From a checkpoint of a small transformer trained on Wikipedia: a variant of SOAP for these matrices, 4657 steps.
Each number is 128 + 32 x the weight over its row's rms, rounded and kept within 0 to 255. Layers, rows and columns count from 0. Numbers have three digits each. The size before them is the row's rms in percent of the matrix's.

# up: layer 2 MLP up, 640x160, rms 0.0952, rows 624-639, columns 0-159
# down: layer 2 MLP down (transposed), 640x160, rms 0.0759, rows 624-639, columns 0-159
up624 139:167121069173149150067159118122111157149165162180160091114077146188142134138174117136169155166145140134078093122111115163171067155120085140128145190135093110105091155097115157108162071113115084100109145140099114108172090150139166167107086139133091071147016137124155153108126085125142153136142127093155135121150170104116108122088170127101199074104100118129136130127100146136120128109133192100131067132169062121160102122179103133183149090098103045147190114087140134142136164152141138
down624 093:111096191118089128164084137122144120120101122135124169094179090096173137150115134108064100108127101141165185187143135083070194096197172121155106096168186140146152087147132116190085193159175158121110108138143133125073135113118113068152156155146135150107193136152094122197126141120079144128116161185131085128104103143172121157193115150149070144160159161120109148126146157100126105149141080153136167095079170165129168151089161150107106164123137207124079143149149144146131107086154107
up625 110:119165164102127136131156143133135125183169155097150148130138128126141080177136096119156053075091129081099165116177128134147082032164209122146075130139178115060108148163163142122125072152158104093117137127138072193154104187149138107131121116156161099133146159131147126173062155155087083156090069153134139103103130122091097169099106106132099106132117172119151121164148167142137132127120106146126167158173094177111115100175032131135187122144140127144073124163147141157125128202147115
down625 116:123174149165099125143102120111160106158160134130126133099171179101157131184127092120098046111107096171115158140170157143097117097111213115152114121075177150100091118138162142126163161118118077129069059117086063202167079121101118094177122090136101160149166114124122089143089078110180120187102108150090094145125157092079126155068100126137125116101097169145091120117081088132161077183175110090126165176099152122149163153176110142157142110086129158136125118124139186118128127145183157
up626 089:123127079086139116089168157104108168084124105064157111096121121098138099096097128133207159134141169095117150165130103106125175128103123134152152110096127101171115139123098130164112185131165095106156110124157076148124136076109116145185115039173121111124116115160138134136154188157105078140150102176135153124125071121143155090120155103180094079110086098162210137046142099121119114086107142092160170120133177075068128106131157127166102194131136098121166169111093174046112137131178161
down626 098:128136120072171151111167150124078137159158195159144134161146113094087095187103117179149152134151129117159087114135117068186145112091130129161159117117109112096127138136116126172153167140194057063112147199095083175087170079072122123174185121140139126118156110203108113086107091178138156181145147173080115122125120130135147131108129078099140103095075125144176148174158114166101110118150174112106151135076107085091189111124157122112182158159088082147106122141087120084082144115152121
up627 072:095097091113181099078091164114109130106124197134105085146115137077142155114132072129164156094128172121123119134139107130096044172049097116116128156103140149167114113184143112113106097147124113141119137180128146171132116113149099107211098135115136102193050093108163187122099131191084092173139133154142102176141080138167141096138105100169107094102167129089134079112133114136124146128061151143120098132179183060146118139125101154080119083112118173140102038169133127146141132157144097
down627 091:132099108174136152101159141144124115146117211146175107155128187078165148094117124089185154093151147111121105142154124137099059143082109094101162129131141141185131133186131116134131139153097127144179158130158168154084157117138146114182140113096112097146080171139159196157120218168014095146148175146147111172171094138152096117122139159144154124122178165164163080107156108167119135143089134149120095121156158081163125129097132131049106098164143139135084129167119165168150113111187074
up628 112:107165098096180107061139149119063124096096089171124132131124169191146139111175107073086137090130137197113113088135162158117060099122124130173127141135034136113153075126212128121174161140116156189167106101097113122089160140076114079134084132112130162143177053148148148159141148148102138088180143093103126085092086103121121150143144113161124133137089133088106098164067073119078132199094130124130113157154102120151150155147167170061087105125126112122155139082141129112127145140120125
down628 088:164089140130087193174126123131197156120184154126144074112165072049174166160143151148156133136126127089111136148086102120125179170142115101110134100101195127115145177115061147135049109110147066081074118123125087157146132099146141161128160166118078108118117239125087107132127120120137135183145094110163167159128175119125092116156135124095131137125129133144159126073189132132176091056116153170144136110134152119086130112141085101195161115095127163138080123173117148082125149120152117
up629 078:138111073122118140112098094187086141111204145222173136092145201175154178166117143111137155121147124211072122138071070135127130073101110160132110082145121109116116075137180173082194197137112116094149113101102103125130124133108143125109097132117102142195121141103107123149101065162139153138125172104134101118156164067155116129161122134136125085133105103065088149120123086109138125128150112126138124186137141150119174153142077091127063161110154115129207147068129151143143098160095120
down629 079:115100089145158163134123113179117162092151162167129168072167129077122138124132111086128124118108190162093085156148060107101105164130124157186151116140144139137114127144160189105217125093070083135201156092123139195156151131108129158134059115155103149166135074084108202151131163148138174126170135156101090109072140103167057120143118143102157116099113105097087096159077108178084111119157125127120130118064112121093114113157168130079087118158112128097137078154153156138123129075176145
up630 098:095125110132177160077075126170128096071160170129126158131143142077133126164063119119102140163208132063116161164183154142184156156095101149114177144132107140155197160119142129127110144063156098125166107085084139140160086054151189111156086096168139134128120157072137127075069085159096095123160109094112096119160142117141139141087102187128184137074100115082108122131112092147103111083081118090177139139096144173158160103112139158157123154121107116079129111120134127123111188123175083
down630 100:148138173110130093131136160163122187175143149157149113163117092101109105078094133094159135108199141108160174085128158190142125101143152125120157107115120137091153134130138152158102142128133139118178178115137077218091153106156160127161160156080114122132177164107151191133118146099172196090171100129146174176194108155159131110137160124119193175109111131072105143193077151139173094106157111083191141120117156119100156166046114119108115130140132167094085131107121058192154108129125142
up631 089:112069141147164133145080100098134187151092108123128175101080128133190100125128144139155181154087127089156106065117061144098143124101124177092125129161196190158111119117122144057149104122083137191188085146096136127121059094096153131163083116139142116150109186121086120114151110077113129064125168140101105119133123088166170155092135160055096064103170101099106111167157135102126165118129155130093061134110147155110126132098112124190156124130100140174146097146178108095159095137162173
down631 097:109128098120127163073094082071124110077078091119171129128122122171168126193092173137155107083066090120172149108080128186184112089103178134108180094139205192131137130132177107093097144143129116151137130078107108143165079102130088133185113135148198162109095143115148129098079117096122123106111184128098119096129128079092164116132127140115089137215158112152168140152186144140092154105105084139105148074115139101173135129096123164129110090111120147137117093118156080089167168166160076
up632 096:112198117153125047144080109093152078087119095137123173123119080067116085033137151100135146111165098062101151120089203148178173157144170129123141149152129120121176095152117107121099057134124163113113111122175145149202123083090119094160107115197092130097138098126106082116155149154116121120175105129183098119125122179116149123147109184129194148123115138128128172121105148100127117132094114114162153063167142098163117158083171140139182060137085100169149091127152132124112164114132124
down632 093:123037104121095145114107168157117126137136142120069134142112170156072131170219123116170112126126197135193131097103117112071132127104061093132185098129152110128138122121217132117097138143136103116167192143116129150065166123152135120116127108126165136116101137182129120130150086130143125119138118084152048154182132097115117059123192092111147108087121110145165130075164110124106079131175143129135126179179134163184129102124119217131136157117129118129110078145058169134103157152151108
up633 095:151083135212123116146127094093147153101161179145093080135158107162043131093120069103136167161060121123111142162170112147132160096123141084176103094118179107121102177149112131156087158165143112136118126159206151137122102128118142186141081134087112104129139114149144158177101150129127134085098094118120152084098172094167162154068117098144148108088159150121058099153164138141152135096130162082154153126116145040032154119114108122150164148103130103095145124129109135142085094215156111
down633 093:153112198126151118141132145121164151154114110131151121180187180173085160149104111142053147176117162173098181104138094109104144124144115083075128134106140147104110149117157113130112156204105158136105165164126151119103149113154094134057181078157108094182166139123161133179133099115170157141120143154093119111079166123082140227148157145139156083150139149137120102154177175083113195096143156154147136123169145121105142110087104172142102126107189100091100103093041171077107150147121141
up634 128:102143106173176116123161111139061128123114152163140119084139088089154197110132103150132105112045203165108061143197151116133168157186121130149145078105064109106079127173125152114127115147157089148137095147165087104159130081098113103148153091036147112136104121145112133104151091176163151091154127097076222132105125154120134134111093123106141098113168186170128112121138099119195183128127088089117144177130135084125175106114148072113116147171146126161135126140165168132150123116170157
down634 119:067178147128102098153119118173127120107139122181152102203122149148108078098143100161061091147116105145118135078135120107078121112169122126157082089188136176150151103135144177149127149180185119088136130129221125077112145056185135092093067170192135140088136125148095149131127136104215133162146147098146127131127163119124142157144156109148169123104146082096084035105123103108176152141109169204087137108161124115145124148091108122173125119067156114102131106152105155129138131145132098
up635 094:141126174117044140131142065137130110155111095155158171097063110131107137073125137075076153176159099149145105054186159144129149197154140133115123087128012119118078099131148118114098129141153117196150132105067124186140101097056157073154087140146093096121106129188133158106130128110142139108112188138148140165127110112096132156137177078139083136139147091113095094135085140131123065127158088130143151107088137162158132189105145094134096162130140168119165149099106154140132087148155091
down635 093:143128111140171084128090159106122149110060124143106056149164098129078099128217126089160149130121130154141141119132132135200131114133109144152091164149152149201072124074149152127177129085139113118086124104111104124148146123165137160106121146113108076186183140123155112164113116177131091174138096107045125111082141086122083151135101182100162125112086139149135177137072092134086166102151168184085121183164127069129105087144140146066109096125153120128073112125092150150065150065129165
up636 072:087103204134197108081152143130152138106112120076077142122132073096104096132124179147161082112150161120135176108166108152115093150122111117130106153128075129080101067146075147114078105079146106110078110142130109067091098164154107182151116110152125153096113143120122171073084142102080120081108070141111122110113122158164102133146232024135150119130101120171154179142112131139143130169116137118105135117109141169109117113151153165154152159167140207093099116177178096107104120129178108
down636 075:099126112130057152114103072080151127106136133162131124094128144139094157113076035104090161109106155154105172178136099134098102185121151080123140098138164091176131163149144036101108153144113125138212161152130137170079144107138143104154145170151116150103165069080115099167143086105189146160091140125123143076163126090087147143108079124156147099121170126156068119068111175102151101100124136128109161174144083120113126117136133097161122102166114053152134106036093108101121125156104123
up637 093:123098142148193183152054142111122134128092118095134165136089092121115183132113157082105118124135107091155152167144118131124126160138113173147156120164100138117161161159172117122204172088098120110199086067147090151157118041135146068167073149167178115133100181178120108164140108101120138129103125113112153122117106155136113075104061134115098154169194124117076226133134145126116162057158114120117084096148134194136148115105164158152077110120114099156087113109150133091150132110085130
down637 104:113044115132172153157127130101106172127123131144133046075156130077106119102099138082160110096111172156151143110130010142151115130077098128120196121139132108096102100069166161121072091111126122033111140168130108074155057174161137101144147161123142149090127144062133108142108182093133138151115127128142111115147179093081091095096124117100116164163180163114118068112113136147097132135140094056123112163099186141158163096105149086137129140127120158136132131131097107125102117090126073
up638 075:160147174142075151106062140095132157093063134125108104157081068092115131114168079164085117144162156106121125123113078067084113188121136195153095138107140129142137179157129103097134160119102123129145101164099096150115069100080097096109101128132125128136120165099160100103049156119117073135094106131130170110142091115203109182106144156125102133126129130154151122116159158179165112098206148141165134093099168140152185117183174171176083135114173146141188135128118171108168116063174113
down638 099:125132121088131166085134107098136126064124202098125119125089113070094132132132109107124112126143156162174133147088093107146122145135122151051113127136083081084114099157121135104087112159144116068113153106093112119182129190164141044141100181131106073173164134121108159074101175139056065149208082128096129171121078046108144081127135134095140141113130132160172078131140130123179143046135128100107177119104120152140174145127138119099109112128160157102112120136070142077158112168154141
up639 117:133109134176153114179167240152186120140115066107215142177145174173140125113101111098136134128081099184137146157157135180139127126073147100099098115158110121131119122134106122111174139140128093174106137167162117128102153083103144111143120154171038140086118126134094133132079086113134108158161134122124167089140125134131083155175131092144136117133081138103118105152158097124160115099136140131095163116098104102168107074079075111130114140165136183094124140148181076235113082150150190
down639 114:140093106160183120194179203132165142186150088172064101152141143166146141079115124141105148166134150178154107107189097184092127120087178136121119141129072120162093106128107101106155137161174192208180113157122127104147168115114138113134112146160104168062143130144113114106145113049171142163090149138113111184156112105107112117164125153171160108134097130105084098143136108119090139092141146172127147163134160129183136082145115128210117086175113170054135145123138104175139098146122163